config.yaml
n_layer: 8
d_model: 896
n_head: 14
n_kv_head: 14
head_dim: 64
d_mlp: 3584
vocab_size: 16384
activation: "gelu"
norm: "layernorm"
norm_place: "pre"
norm_eps: 1e-05
positions: "learned"
qk_norm: false
attn_scale: 0.125
bias: "none"
tie_embeddings: true
parallel_block: false
extras: ["capped logits"]
init: "normal"
init_std_qkv: 0.0136
init_std_o: 0.0136
init_std_up: 0.0136
init_std_down: 0.00681
optimizer: "muon_variant"
lr: 0.000589
lr_mult_o: 3.0
lr_mult_up: 0.883
beta1: 0.93
lr_head: 0.0119
grad_clip: 1.0
warmup_steps: 200
schedule: "wsd"
decay_fraction: 0.578
decay_shape: "linear"
final_lr_fraction: 0.0
batch_tokens: 131072
seq_len: 512
doc_mask: true
train_tokens: 1195000000
steps: 9118
dataset: "wikipedia_en"
Each number is 128 + 32 x the weight over its row's rms, rounded and kept within 0 to 255. Layers, rows and columns count from 0. Numbers have three digits each. The size before them is the row's rms in percent of the matrix's.

# layer 5 MLP down (transposed), 3584x896, rms 0.0303, rows 2376-2430, columns 640-767
083:130140126182098085135124141122106150154105112091069075179121134109134103109114173146139131111097106157112175113132120179135136119109121078156169134156175167115141143149109151162141152109115108216132141089146163088123120129121134150133107136141128199066088120109166107129129048149088095131153124106156113153114128134179151183102122117153121137079135153175123140104126101209202091121098
100:160143086110129150193108096132172093109136183140166137109087114112130132124095140123097133110063173131111154038110178148128062130110109172133177151127133072091117084088177164156133147153110094127122111125151108118067162074111066131134173162104148130164167112128193125130093123118153112118090155140111134139172137165119081081079154035167080130115174149135114198179114097118079169070136
102:159168142153147199188133127174108080064118164169092109107105150180116115147168105133110137151139101111141132135127136160166182140151151143133160092097152108142181174138148107134153148127122163170127079097124147147159127161129070090131071170104102098194123103125156090101115111096183148149086141142098147068118166126116142098211160172082143156123145134082175143051097137086093105056094
100:092103130140108115138134175172079128160121142153156122121138114087133107128123102116126150147170081131140124165104128195113152129100095098129108117099140090120046144135119097164122136132172135148148109186083130142149144152101096094133171097129124136126092140143120184110096123074156159113115108152104139140108169113176118115119114104128110123091167101118154136134166103063090169135099
094:075090108106126139158123153172117129171116176115125136121129100160112088128150084065109067127132149055049148109177170127122146104159188116152090109149082158091154172119095168144095109140127105136139153134135171081125164102146126166110141113144070068061159099113142098108086111117195203141080068143122100117148116139176116170103169116165112075132125104182157115129114135151146086109126
103:168137122124121148092139119143144136136110099107015125136165148080136118106157144068163073124088126134105136164077101146201115125118157118113135140074129136103138148157150150146118165075109170138125147183146150086143063124192084134156223079066155141167112085139082140084099142136138105173156096109130137124176140184099145112145137145143133086069113107135103154086145154126136118088151
090:137115152148124149120149098100059158126146098118130156104162059192123133137117143154157142131090157219096128125135163136158136118133103144075132165112110094109122080113118098143138121142140123163114112110083182132128139109081162070143156145164101175182130127128161163157134108128123060101154158193127123131121170142076133083095149088097117166088151117095098152110130139187117083140173
101:193076099137148136141168117124128102130171162162137148139099116174148128164210082084136173148130123140126128161130176139120130071139136146071089098150163143153171128117145140130115122125098072142118144113133107157108164143139155167089172172130137106123133142103136120124092170154055090148113170184105154079097100100066174176135073124137141188164117054105110127137147082072086120127193
099:087165101100098147128144186074183168113122111120195088192108150136088197126150145157084129131116131110123110167138109118142142158130097095148112100118134137175090147105152132136112102126039111137095167119138110139122143124115120118171074128110117140115140123136143095086136116147124140121116111102144094175153140163116131150150090120152111076109161048186108098128087162087147173144178
098:130161146082116189154094066141148150146099126143135166131138068096111121101062127139116049091133138217047097131234146127098091154093086155149158158087115112131117121147134127134129157159144067155157177096173157093110109180161120150151093117167115069135109142089113129112096117134111164095140128153115121144179124135194141094110157097167100120141130109206139140148123138166176183147137
093:104106180080145073110110097097109111109120131174065112051093073096154131085134092124148110069134088192132044150150090154117107105181171100094168135189122139148157121144091086071129129144129120076110182071117139089110143087134129189120112165115133152139153090118184134084138109143155105186057150164118073112151083123079122142095134126108117133090142128157151124122165145095093097088167
105:113176184152132137114155149135075179153151155150154166155088100122107162086215156148158112161122109107150153196177136138164154069137163074133079138091048153066101026098151145112117177191138141075098130172118162155108143095137160134112122150085089086121091132137164150170100129117125112175118199115108127122148152115141105142139108145114173113101142143052085144153200138138137094116095
098:111149031170129172156086149155073071120107128139107138120129104100082124180125142142123145066125152096086151145117162086133135142142152133101118119132083152178100065059148137104160181117172065061114112083156107080133167135103172143118078057114164113133143101136131110128103156138144171079098175104121148113156149180085129092119073110116128141120147133099130126111118124111116116088138
105:071207161154133154092107141100163091055133154146137190135124169091152101105178110148099163157126177111141090052107136133153102164150140105138091126120158167098165127192079127147155160104083076153110138118098047125106123151098108097200162128109113132118088174093164142102118090107142134110137091083134145082111119119151138128090154127132104123066161149162098149165049122144113231129011
102:137135121112197074107118134157112091109128074098170126152118122040165152103146094125169114190150088112180120125171119165078128100121115155123080195087196130130153133107112109149121175158159140165075138093083139144106058164173160131200075078128107082166134036097026160099120085118146146168118160145176146124169104140108120130083069101094157124132134139097197114102085163134085103148163
100:097127069176174119125098164152047141085140109170069122118095133143126128141079101169137146056110172146121099138105156098108095099135141092178106130128111153111074167125148151144134152055124112130143140171067175121149111120111151088081126087209123070199136158076183103148081155100150118124151104124096096101158202152105055185039108117117155069122090137168099063133106105130135113156122
095:126101122116144162084167155130088128113111121142066130143145141146091159073164101131153131101122154098121088068074108129145123091132163141144122119067149112142057134168117170067166102084084152181148142156120147079153119110100161096156162160170092080131136170117066148180126137137143154087134154146112161104127106158151173115124076133172137176127086084175115152167159125166144125147151
106:125094182093099155167110147139146135107130112163105126104123090118044206130148142134106098132142127137187142121170127119114114135109137189101187127127071080118126120113112133124112172118109161141171119168098080184177124063146078097148150157120125162145109113154164175098139144142107091140116149171180160103185146142113079126133159117172170151117090091072054133104110117140110151083095
103:184131149107114069142168110066133119170155078122104129127112112152113155131144134147178127149126178072111101089114138167152098159138150113143162122110128103063137139136123117117133146150122133152141137149150115142078138138103088121095078130138149098115036120143119158106146187105106133154108153130132125121147111099134109144128151072167151039132104151081098054062120164140101118156183
089:142210147148134126122083148136077097065122098160148137119138113091147127131124217179063130139103152144094144147140133050131168138152130102104098109079130094102123079086133196126166147092127107132165080124198151112167129079145051177086127132172128161157145109112134089076096134144137071100114100065192186149104125105111133101153107101098134138168140090076104144157209136125148166121137
096:070135161197164135148068128133056119119110126161158138116173134138120094129141160117110156073112065126094101088048192146122110129126120173069091101116084090123122082151114172098116139124141136136110100128109118124105149172098135120112181049118118158176134129082162193139121126140141112178146027076093084090134175168155145126139093161103160123093130126119096118122118121096107078071133
109:110116153134132121103110081132143159130139116130133113106208132089148141091146154229125156191164121087133146157138129119139113100118082100079088115122066081123104085108093114173104112091133151101133189091165164097124130129120136104081103081111082103171209105169118083100092093106154143094058149128159108177150130110104170161135168138101109160180156108131040117110166169129081113135179
112:151131096112117097136113115091102118096161095106153136084153167123123073072194071182132188145106162125161074098131149121127167139120097093120119146127089118140125104104096109134132153158116086082173087147106178112131147108154167143120136133138124192130106157092163132113143148099202118112110170149098125137122127095152123141106159074121105075113128129110130147179210083145141135081136
106:120161202143088126126096167079159047115093122091163113112139123111080147098145151095108127136132076135152067175101166230138119112109106075122124152156166151115124042122128120150128151190151183128131076161096138145129161110195168107099138117140127114115111113103091078102094157121108133188138127133058104103091170145152119046142067094096115144089121070074049174133126074207176151121151
099:101122136107171147137090048139081148137139119168143125173119100132142183176178117168156071163061120180114136152135158117107171117143202158161101118071158104094149190142107181183116131140154108167096167121087152113103149163101104100104117216104119082124155171103081059114118094134073082117153086162058145137113104145115127119056187104144058137123144146092128119163128094142142129113169
102:157155121066089134186123164129101127121150114202125080135147139151138198144173096110112158082104033082208095149101104119080145107100117101100185166139129146152122089132107115192064136108142100180146137152121139203094102131141130084140163184084164080114135126138164092157151095149091181135168120110158138095132149149125185138125122057129135200135163063121120136109091150129100174136099
121:156141140106057156098129148061137101199160132089129121100080121121156150125130134132164103088041176107146120142179136162102119128098191070106105126133140149086094039158147114172096103115137105104175166150171142156159147091166175107100154131107126067139181181097073186089139171078101108119132139164148112079181111108096117120111083113129114096091127137131122116055126107125144095153115
103:188114157051170057128127103131118127097136241098151148131128055131095138109125169149094114109088124129127088078071173097149128130154118104151134099138089131073113188118187168108108167150138092148210115127092121179163074108094129118122110161116141145103198160204138129175115122150111191148175086159120165105126150105117152140135137143128133170166203130149117151107138110131121136141138
101:143140101090087122143091096139142161060107125104112109066063126161166109120108117099088144145177108136141118125160130162111130104190158144227176149152148123115121152191112110148126151105091122121119122121170152156192100129161145106121167133132176118094160125092155095104082118095133098099091141097105103093163137233109140086148129185188092132134055180139097141154113086083146118093098
103:147066161111124123125110142113142154127155251102072099129095131140094171150152115095084099133100084112139097134147107157093163156109108195163153164168105099093106128126127106155074127138186165162142152166095131141138095103169095115158100119145119095163114169098104119151158150080143124103152143125133139154134162106049117137192115128149166128076123104071117164127161139093175176121130
105:127090150087108178110166093108106130103095157116118137123125129153131133129127134075128095158097129128217098144184130140073133085133123098118126116153109114050112112133150140140139140121104147087076102105070150166153094165105088126152115108126094174186156145055114177161173072044173106123094147147140147166107166133185123152114081091146117096097143132129123127087134111133113109177112
103:175131098143125146116131135214105120115120096133125218102105002166138122128091139043114140039138080124120103049109164180150123092136181126128126058099140116170136148155102140128063091162134101157082107098155133134110122096070147116144111119161162093147126115130142097113137139078114098162176146140116094153152114093135127124156167150133070141109158158122170196131163097091099102128142
095:153161147141165081086127152138146109127146104160131111143178161118136147095144127148125120158101139163122143171126137126102123158128116108136151115142166140139122153169085149084149156126140130118147158152115142119154169155158191138144199112145145137099155128123154145131083129105152166153156152116115129116131106153115122126094180120115092100160109168150042084091083107100168161173152
116:158143111140173159133128057113075125144094154111135142159130130102119132105155161125107113095057191105105061172106178139137113177109122099135157109098112121104172114132093113127144170123164124099162128188199185151103103113146138079157198070134107150112162171162177107124117083096173148127102082147124101179164201078109149136139128176102109097091182156141130152105083115145126094145108
098:112129168153138088112101190133147122120108069133182163030125158177125086081158093120135157125086118124145115073107119137115142151075118153139139147146108098078117089128111120087091124140140129103114160113140115100119091074072191091182081105139149140164176149078075163186083151151128125143090176157112174114145141172091078148079194124091152180086135179162101093102158129097129090151152
098:124146137168185112116114123175162125133154106192090163126121198145108161127136110159090104169084158156141125123100144102152128128102129102141129114194153107137137130148138108166035148122135121123128132115133159109076047106152095123087086082135118111119147093102092148123128144148077119116135118084134186151137144163160090100075175147091144152124183095122108139165173111091106122104174
096:041107119115119111109106100185097121093186161096155114136127109140091116152128104167122124088174084154136110065115142158071106095098158126131150150083142165159143108190116088135118147096169168173150132136110162101151120122128142133122103113172117155131107134162102115165017139136076134154185116108132202114107130105049118093165153112136173037139128148180126092097095188141114122133122
110:147135122152064092127134165174092122139142105127142121129140078140087120128150167123143115128117103094118133050134090107139093113074064166152120173114102195131154134129157139163145103125189114176118036104122180182136128147136145132126138091143115143112131119088113140061099148163133109112157122165148147090097153097151167092175153106087132157092169151138125151116125160146154162121145
096:132130145079122171059155177106086122093135124103097134153149086130183143109101087115123195103117248152117100137162108154112152144130166149102125104127118189168130131105133104138118142164134083127115128140095110143156126152183115081095135083150127081154125128114177137078100068130078099146162137055076149116071153124102085131130129116145101133191150161093113121115117089140160143172195
091:182169097094181140148173139127104102117153082155095095087196149089197131078111099124176145111146150232086125086143109145097152170127097117139124189077146124137093125135152139061148107123123067106106097124113143132127099126173149113136102113180104165122147076097148156083138126135060114126101107138114124198109107185113116162124134135093158094154105114164163123146178165104144176107123
109:161106119153107139118113071143160106107125190095141144152104131120205125144162137176136129135087126135106107113151112129157191116123133115101146138080124168099121107129090103125107121145109157090032121168122122133200114174134100106100133052123144109117145117071215054088107117030103134099096152117164116153095138078149118166132070152150152136108118173078163149125101158091085074162096
097:066107145093166121165134130159141098116119135116099150104140097156093152148074119079164148132108127156143114138155121107083148131089159126204137094102154127114104134215134136130130083110147173070128165126146123128121205185147215120115114083157135159122126114181128142153096100137079120114094104098175089078158138071152130161159103138147171150130150159183137149104138144129120145146167
098:090123087114117145135122133094073152118104161192141154079171123119153116164093162096085159145147063126168185095176126171078158122147087097144176144124142158099107150135105112112107107090120063160173090166084148174063113119143132096150086132130160204126099136160133120081139142056110067096180107182119127147097156102162114101139117134146191126061116199127140087101163135072141132143115
098:140127146071213125138115134091128160118116133170127140162089118144137173145147080138106053163070118119158191098195112125121107170156160102161170123117199166131082151086134132125171132092076198123139132146138151134191081167069119106091116121101092154130117127143110137181096127176118093107112128166135162141211131188132148182118099116145139088122114170133182112157159090158170081155186
093:103162095052141109101133087140118136117109137147123102153078090178025167116125112105115139134163185058139143164158119130113087100179117150123128093122159155136112135105159148080177172151181138092160143194149174131179138124119178155126096123110140064152138085065145137125100165115141141148117090098111152139103140135124108134165149123090146150098104144087137102186091081102159114105122
111:058159131106136123052139094085101091185116220154141189101120106194141112118139139122129102156138129116133155110104164120171143191148133157103158135163195152153157151177148089133139058087081117194175113072148097120114095202128107114114054104100103151167101109115144138145178168107068152080094193146115147088108122097063120112131113178215095182166044115165118048137162142094081104143178
111:113110103128191119111151107141124124205094157097104083113163073093165137122150153116086084173142107143096133157105109150076187115101166087108134164185115137109156148117136087094134129088123116097096081093112085149210124120099100135173128092158070087099146141171099156139143177139091132067074103190104134114157141184037102146087140135062174124098117170136134079157134158161127107156186
097:098208077157052101120200186134180127115118115231115174187116139169162135134181156162107129117177146133137146104105150120176144098159149203107085096106136155135066164151141144120127127151076180127098123120198118134185186166116135147104167146135145117153121136100088195157121113124152120176090110131137128060189125079097116112095143145135119089157081116117085106113144099130115153145170
097:155212163108124161176116141140090147133104080097154165121140105093143130092082115125142113136071124120120204094155096168152120110148093194160107171132100179155112141131156119142123117146103100162140125127105119120108149148178178081104164115104080132132058124107146141121091137055131124135091140171151098133072189142072130080141096186157107129152064095068143102137114143117132103088126
089:084199162110131134118159159117087133149095132116103172124146084101113197126119133139119115135123096114106101120177138138183108121111108153170136152163184146114134172179124141087144123103122179184089045148119156016103128102097117153117100156184136142175121116111110137133212120101132150177115168118152112115116154058186151126139151133129107119097112145108166126150135117190117152250175
102:120143096146134104135061143112165141132144122133131127099150088116121072147179151062068123143070155114122102135081119119175071143114106103108096177120156109157146097103142073095208157138165144081137128146108129117106183127114167151063103170136143086126099156154140136148149127067130109104161089110123114111128080122133140146186113126159172121140069165142140137171137127176053083111119
104:170176145117152116194144124140190129118099084105116106135151203145095138147165176159140117179134133192210160152126117163160115131130117174143145098133144128193111102068094200169121132146143131109134114073156151112117038160095133165134127148066096194098149150131119122124125124125109180070098200155091146086126107109075113131111148110091186123140128133169127144150123097101146150158151
104:150082113185165119139140103096121181164126102150093080125105123144171177126142168116146098099114106144089117125127139119083166082106153105085114105131122153156123087083116148132129095123146150081083156123120092088156077095102173115176118093183131164106106120109121175162115132126112093138120169082090085132167103105229111069106114139132146117143140148128084193104096157119154073113167
109:186147120135101140157096157200100123133147087073129169058099118130130206117203118145117067155104159135099135087128087097120154084129139103135181132141119105136147140156065155099120136183124084064184100115117112157084091141106074105086126119178132106123160142106115097021085145134116120109124081135112176163187097128109105197159190115143149130162166108080092180141119112109104115090133
099:116166165137052117090146090156136102116125114194139093137137112111092148094143172141099179166131074077049117171106141144122132093132096110094124180132112148159127164175171170099157157042145122169139097101123101131076105124136122078107157115127190126124112111175165114151143103171154165158139151139186141127082138063177134095119085092141079122143182085182138114150125118110112122086151
# layer 5 MLP up, 3584x896, rms 0.0253, rows 2377-2430, columns 640-767
106:137194156121116130118173135120153150095171146058113103137110174126193150107112132136140105175151130082081170105140082126128147196146096174141157157132137081148187140095134125116183121097136149079120142079183088121102045186189097189120156151142154180160145103114173126106115125098084242146109109111166126138139156116140149099134115074158132094102164091136138134156143164163145138123073
100:137091083106143176129104086076150133123109157090150079171137122187116181165137137132146186148113092187136137146121141094118183153163118112118140075124116128121119168176075130149159156153145140085138192128163117135106106138141082131104130174187122171089189121165179147139199136183102143172106147138128219104119101091146190130159106117164068103115123111198068214064120197125120146115132
102:144159107098139140129166094110147126142109054138123127147125155157122086168125161188143139138141255084164156163115166130149131138093123129135124160136121130106121076123112185144108160124171066119123112066085101219136133104128163112129076113098157148086131163114068146141164122089114130129109119112152117147097087162109138141100121166164107111157098118129120202178094132142129102121165
097:113178102079175117073092076158099099125146132102111091119134173083106174160146196116141135099141150216139154110121115130103111147128130162096130101077122051122103098127077046149137089123138103093104135132141131187103179171090168096167136082106122153132115188145112098131065155120105093122136147138111069169098138102136124062114107169153140127099188159105096126086112100123183139140196
107:079123112118116136125176166157123119091159139149127122120109121176098136094135158123099113131118112199165126113128125135162095136127145149146083172142154151166141130137078114112139083140082123163152112130173150116135089140128146120162167121136064246112129117122134174199131117118148127137136061108153139121127122125153124119143148183104115179213083122205131150123154167102080159147108
094:138159149110107096116127162137133155109101117152132133102151116061162154156169091142134161118164130113158166202087113120177110103131109089167101150110124169138104159092143148146106114155130186084138122135171080153148148134084135135092155133079108099087160165043085143132073161180111108117059153093059105139152111107084098146147081146203142102108081139122135153129132116058154168146101
102:128138160112177124154158097122105165077122100082153149165099119106130066080158082049120156103115134133143148177120131120132133131132115096118119118103140126157180116100132049116144208104134116130154159148121163140140153082115105134184123106090133153133094087153123169153134091149151130159150195137097120127136161141136183155131118126130109119124103109190090116064167180150144134108145
103:120131130197101115117119129090167008157131134134137147117150138107191180173115132075099098101089196130132158070151143121127175161118151177148207171114093102136154113108153096139100115118138150093087157177104115137097122125135175155065162094108157167090104121162152081156128124193129111097089068128158039166123136173116183120153141094127152122118137154088167162109127129063172144104119
096:142174155093122120092162111103066170076108115144157165106119120135195145112147073170076086069129149121077096101148090118159158108110135187134124106073149081108072175055122132075123160103154142109153084129108094110106139094087112169126145128165166158125157150160092150169135145129118138108184133099090102174146189145134092109128138079165135120152137072071179208122159135176146167146090
097:168151059151139143068191127211164122120168165117147166158102129110123071149131134116099111152153152139160132133141082115104147196095173142133096150137129194133131126127093121181142138157179139138138088132149121151140053100136089117174116078184101159141155135093114099131097110120152098089158144148120105167147148125107087075132079111125120139153116083130134112129093103144173140155077
107:154181121110173114100109179164118120185196159101131159202136134202112154139118129083144102119128154185128099115164176105187107147164090110085136118100148085101098169079103195100110105093163121151149130144098179120122108169089135161090169153134113102162093110101107145140134147183120112137200117153110130136124152051171157114120099100165130144138117084052131113147163149122193126121119
097:109130223189086121121185137107091140151177115119130116104072169105134148127130138049120168154193154113201159091103173127155163076117139157158081104131133105135084080122155095161093192124134150159131133097125170091086151135114143126125168177131159096178089122140159092123150125160108121098120103187162098179055129088172153090154068168145119101113114115097146089121132201053122132110092
104:103079129083194132142121156086142164141121133140142087131147138149116157188162106109078140131155210158125130200160128166102091186133163136133149131133150082121103075110111122137091109109178138148187112194136076128134163132114097110102136128117187083138183101126140090121097143160165124132117144088062061138177129147139111195060122081105133125162122112189105125106123074140124166093165
100:171118165158156133111125094168136108072118117107137147112162080152088135134113153171119053145139115090102151125152138116100151128076112082129136152146104130147112056163097083158135081107126147092157132175093124085111172059110159079182106164088064121151133131118185027099120140199097096077123151067112139145115139098131112114061167164161150121107121130129111185183134128091078153112152
096:123134148149079124141139136127116103084206098180096167138064113142084133117146111110167168120125111109140088130158121115133117087128085138120146119098124047078170142141089111112086140179155104154083128137168102110126113146169087118101166173064078206136174097175096155138177152103102148137060112118116121113145167140104058122149189148125175156229097127150138196136089135098093124132143
100:105162124087173149155175123125107135122143160103210129117173136185176108118104093115128116097123149099186131102131129098034119117117135097141111188135078097119129142132100091110044111161106132121190126135032206108148161095104145084166138162110116121145149098129117109158238109079121059106144091165087077174139092121150125085123125139125127124127107109133170124182158132140121136145142
104:133111162127094207152131129117129074145118108104134171173189079155125196147150096107085085106118186150129120111151152124141089062121165108106130111131131087137101130128094157104089147114107067073113132129158133137096151114131152090157153113127138107144149107149149159087110117107144170120124214169156131101115104054119129135112121128094110118079176169057173117088116095204161089120136
103:111109144134161176158160119177159138096171147107104222126126141127162104118191115162136204114158106136124123154192046092101103139208163133111106152133121112156150117162126118145150096145110174089120125151116188169168163149108180097133135174175151122137127158129149102126056080146123094126144174115114142092114196137154169145113073085126080116140059128086131185179172092171120100109128
089:075114070148115116100174090191162108173182111104115113089118131160086161107191090149146116100154100096200150162092140134128107126124169151134218131195209131163093136187148124137105165180161154125158187113060136151102178134147103138105119117125117080145135124116110136141149156143126225163138121155150117127153137099114074183133126107134119088136108215154108118135131138151159138178109
096:108124097139123145084122184092129130086082166119177086103150106157135179153137107118148159105126112118155113126090129072147136160092157100142114093115200129142178133174102098074131164170117138140146146182087103165122113127120128169107109179106129130159136152114172130140129060115101148174151115126176134089132149131131169111104161172135227113105133053209154060100140187147066133119145
102:150168133081106129119139062206115136126095035068117081132146122185072113083131114113147084199112124208114107089121052195153151225132100080146118161133150150128138103131125126135108104145143086168129137125079160092128078164099169153165131152104142146146107074141135103105079101107120114121104100131091175132119144063096163158119143149148137190070170095051084103170129121099113117093047
131:137115055162135099154102150111133131145167111085119160123124105185126115131163117167161109169070199111157155066119188154098126130087106148090089096122096140073181141179135081122110135136118154099203138112113198067075140124161132153081145159131126202113066107148140145166075109133106100125086157171118119112127126126113133146164121147129094067188121133126111110195159091106143168093127
094:137190147103129112125079153117101116115110103084150106157113109109131119191103138150090138077119094129103120097101138088122085129117140145124117104078188101112137122114117099146168105181098162103179101118122088151109181124121124206164106104157118139183103148179134092150155097114110102121097099181114127138128186091111114091051153081166166139076163112088090148155132107166085088170117
098:115092126132139066138136029110198108127111124095164073107136150103136139106116166111109139168110109079141109101123082123153160107133151088115177119160116147151101129123195148114120099123133068162166133088200167153114179110151138131101136099136077147111146149163137091098121149096115122136105107112163108166179143116084156097121177099110091134172124102109156113149117071128129150128107
095:129127138130138101080144145141142150154095114058151114135142117123121137114098129111156127093131127157144099195168152156124101133101131141143222136152126116054136131099130132148113128146147103094125144114177108109096182146146159111131189069144178123181165161177108154154163113100186148180136118133106135170086065184086107172105123088105132100140098176095098140095160110109132193106087
113:113160102110028148096133104077148087134105113127137153178136081117166159141153085153158101082069151106098127048157115104117055120063207086135103133102160147079140028147153132138153100089160129080131169167174152155107141152148149146121117146117110131150182134105127176107095078125096151158163154130113089110127107086096098147096128098117155165186177163115096039085185099181179156134111
099:097079167132095155126105138161117148141071134097084129194152110150097167144176172091106056057118197178121134158182129128079131167112141148083136134158135138154073039135115128114078090145111079090078113073128097137133107106113140113164131116160124171140050131091155169128140123175143119130122124095143102149109175080065180119135115155098110124150049157121158145123080110160148130111066
100:046115100183132189122143127175105165119166121134140112176111103176152108104152095151084152070082101084120197173117147176159158101133156161059190123095199153124162068120190196089113077213087121155117129184122117191106131130107146179133137116148175168127122149170089148102117114147156087145102156127129111108103150140184151136082206117129172138143118174101143111134169114082060134208133
094:144158059164144096176161137104082117151137127083117122118100090105099124144149138128108113127136126102108137147088127114165098079168140123178197082161185177173141167140108099075098078169122100121118081089148096081088119141151129142123103080145201103124131053157154109096146130136171118075123166151103112117128120107126059174077174119118075110104159185135137129096191139136144096063136
101:117148132096135166176112159120117113114169176131147117172207110139136060141162095085091157123116178155109121097112159116194112089094130170169135163126137109198137135150137083128119088156128103190131170051089072153109130143190107117153088146132162136172100148109179052162143180132121173129093084125119142051096146143092111170080184122144141141106149129121102133149127114159154110074131
105:152139121171111083065082165103145177170149107178190109140181148105109135139093082111099101205171088142181152147188111112122202142161152146148102080199112149129119136140096126149148054043096126137091107077117106105126113172129189111095127172175097134130175119160105100150127121122124101111125086125167123135156141129111146117123152106147075093178162091062132138143142149124149080148137
095:127107142157126115130132093138110148094185116099141119080063110148098194137043107166170148097102098128061093086143151109118158133085088133108157106122078080191130175094174115124145139075144102085106142127157112087132112138106073098111136178146142122105179112111088084166167096105064072180100111098118148067152150098194164151107127138158139087183193093139123185163143113139137095109111
109:188064111157120154129062077131136127141151097093159110131133096122157144083192148182102097152125142205125079113108127173154146164172121119124115110109114111150117074145126099095125143135128090114104134110147163112094064100113078115124129125134099086148140076165132119108080103172078112184135108039136170142110129116122153175129107171123159094109168131133184129145109124138114109088120
100:145134061162187138122131133111157109144182098144070227159125077168162134111046113178101124126105123100163113143031121111085134139152123075127133106107118109118149103121155160187135136095101071118124114111095089100088131128137055145131120093135161135166066121088160118131162099125101121180105126097112152150086139112141116091121149133214117138128137098145168146176072114137102142120130
098:132098121140148154116100161143078133099174141147119117175131137145184095127057141175052160119198123099071149108145105126130128132138164156124118139131138103126092147105136191116177108135153144073142132106075117102091164122129145169143150144064181145170092123075142112114112128182119151118155143140168137086095129123105132096086124159141145137106105098143144160137101115181151115151047
094:192117087103120184142074098109185156112103091137114113119135090115103144155193112124119119143158112061117112115120126128133119148063153093169109084129127142130116114091141126166194140156118034011119106114057031136170113183070114135105140137066172070150122167123117139085136111144146198106142183176107076143154136136133125118161110188127197187081080165113151108113178128192075113098143
105:185141134173145119167098132092117076130153074112161096184115167158128116129061146203153127167161146157122204107105137168123153175173175095180114122071083120129124110172192148154202096118101116130169114118115100106174120115119048145078056102170132065118065113124099140095103093102081144151137157169148026083140110183128137172113109177122119166113108096145138121125107194102188093159151
104:140137147150095148175192100091123163094129143177118096160113093182123163190132169113143141151110104140099111144148126109144164133170113127118079128142128109073152154148165116117093127077159122078153173192093095102129138203151132197129150183162107136160025142137109147166154128158169107208190102119146155142126117139108129129108179152177094058145126154162138118115152103176150107120121
098:085129112161132124171123086153122106150117134109141124121080112167142149135120150124105065107117117104190158187150094102128096106177131116126101109147077189194155131143108158194113088110174102146098164197126130177172124106129118093159138170177122109095153143113072155165098115101140146164125146111113126094202155101064118126087058158120090112156176141092091173100117146135111146114153
101:115087094076144107142181078068125148129129118106133123107146076143117139128121099125156163121131129150102099091120106083132056104091095137117077121081116088138136101099174106124161102092132117124096080119169178089104202124132094103149157122117106148161088129134104116159083155132107122127130163175136141137073142102088132040133053147114094106155107140077160127071117156112062136182163
097:127143166086089161076150137174144131092163092130176134131128152108115133170160120117130099095136103123070112094156121096119156121219146147114134105181096074151141156134112127180084150123164093125139147084202164137132124053142076131167092157113097110141075091149125131123179137195191147134146138135148146160149106137135171114040177141116075105141127170107148061203096080168110105042142
099:076085099173087104094119167151126089159091157124102109177141143124068092100147127167127192132174080148094133147163114146096062103119127080155153152127128131048118116086151188152098123103128132140144107114145137122110141182168144120179080115054128184116097119154156080132057133148120123124136148089108123087148140143096157115083147149093130145208110102083118154087174118092120086173134
098:154171078121122174118104092129149133092121107138086195143103150122136112075128118126157061121167156103091130132091126154100047094099126089078153201129143105092145143140100131153167138168145111139132062078070140141129136143159117165118115090112119148152085102147135083130120113132207175131081142105147134149087150030122095097197095115161136116130156105115065111174156103058120115134041
092:111083148114120150131143141146058139097098148126111151080121130150181071085122116133130138119109111088066057087090171123127105121094113167131097137123076140158124144162116128153097147160070040158101178148106117108042156198080117091168107161110137171116171160135160102120149134126074110125134124153171123100141100158135161122089131101099116116182148114158104155104059168098109152156129
103:140073151130100167132135136164104150128109103164103103118156127143081143119111143099135133135151162141108112053153174115142128174173123124172096097154129082195154145144098176109157139169117142168078187113144159057215101186151184181124196151177149188150088109157094137120131124149119109117111185134096159168134170129098176074172103061150156159193151136083133175128150144126079194099185
105:151124082123114182129156147106106155174103174174148089097165159180123128163167117094117125110140255202110158141168109136139103172085130199162151124116110145103145127171116145147124083141075051165168090107169139095153095106186136095176132133187151136064157109097139124147123165094114086168150132104122140102059157146168093147138145140133141148089121067100174111173116158148153143060169
102:140099079136108102123093102192118211171134102071184131060120120089104108153000144058092161154115142126131132122093150171135099128106115114149100189103095136081210130125100161140159154166131125087128119103144142169113174144100089155087131106160106118083128111147122157150114135137066111113113142138134140163091100116119162137188138133088122157100106125153074089104105111090201115141118
096:105089127147134107106108097147110108132165059120133119158138115116120089171099111184116127157135151139147107103125165127141152105173138061140173066107157088109127151141129157170113165112175134146153189137068134125134124183089100153141148170092115128090180118115136129079133115175044111124118123102123146205162099132101115131105209128143126146112195144099181106139156152100151098108109
097:082148116104098139080100138152144106136124057153107115076170133129133082149097148139130132030105182122121122133174111143117114112106119158061125159126152149150127136084128093144152120150140154152112153168119158186140157142190170099077139128080082115104115103149101152131141178150204132071188120111118171110173104140128129112132187106149091113193183135118069149169101097138097118118120
089:081168167133120141097113147222171192167095139140080141072068138144097134088043107107157166139136113127142083119146117100178095119139135200161132115141146122136151120155162113152095098098172150114104075128137095082090139076145073129096126147116126119144104155115160117156126098076081118071162131121122087110121140150185136124150156101106130099118163122092211115127091117113141148107160
102:112160095155067140115093174166136096126128093135170148157102136129119118157161078151073133111125133131062128123154150178123150068144133112133134107144136160084131131141169162136172069111120158096130114101084068134142175055121137137109151156177150096169114083122093142136108187088099079180141089136121125091071160186124190096164112171108105160115123116122148064157108124129174155111125
102:168122175124145173148186193082141137199153215111172140109114102117150150124107117112149147077107131134140094177115141110181136110131113175104114160081146156135089144094119118167101129072107148082162112162132164136133150110100103161114079114176126138060092147183113153143090048029080084124088121138137091129124150129112129117189148154136114149170127113114185167130079111136128116158147
100:196121116135155123146157104098105164109104139119111152125109084153210131073110101137175103124141126138095181086128160025131142131169088097214155114079125093135121180131064158189147185148141121083022088122131149111112047154127123143119141066093130175099175134134090110123061138163131189108070122187080158174117096144140071115109151135175150172178165142148148127146139116112140135158119
098:094122090132142109146106118119097147189145114143109132108165164168192166167151178095153144143096114131170117141110163133096116120130148111155076134056078167146218117111075164136167115112071129098203120084124148132144088151128095182155152070114149154083130062147139111096155133162109084153103123101147084126098128153086141110145102133139164107175141183094116118127075098082091142186167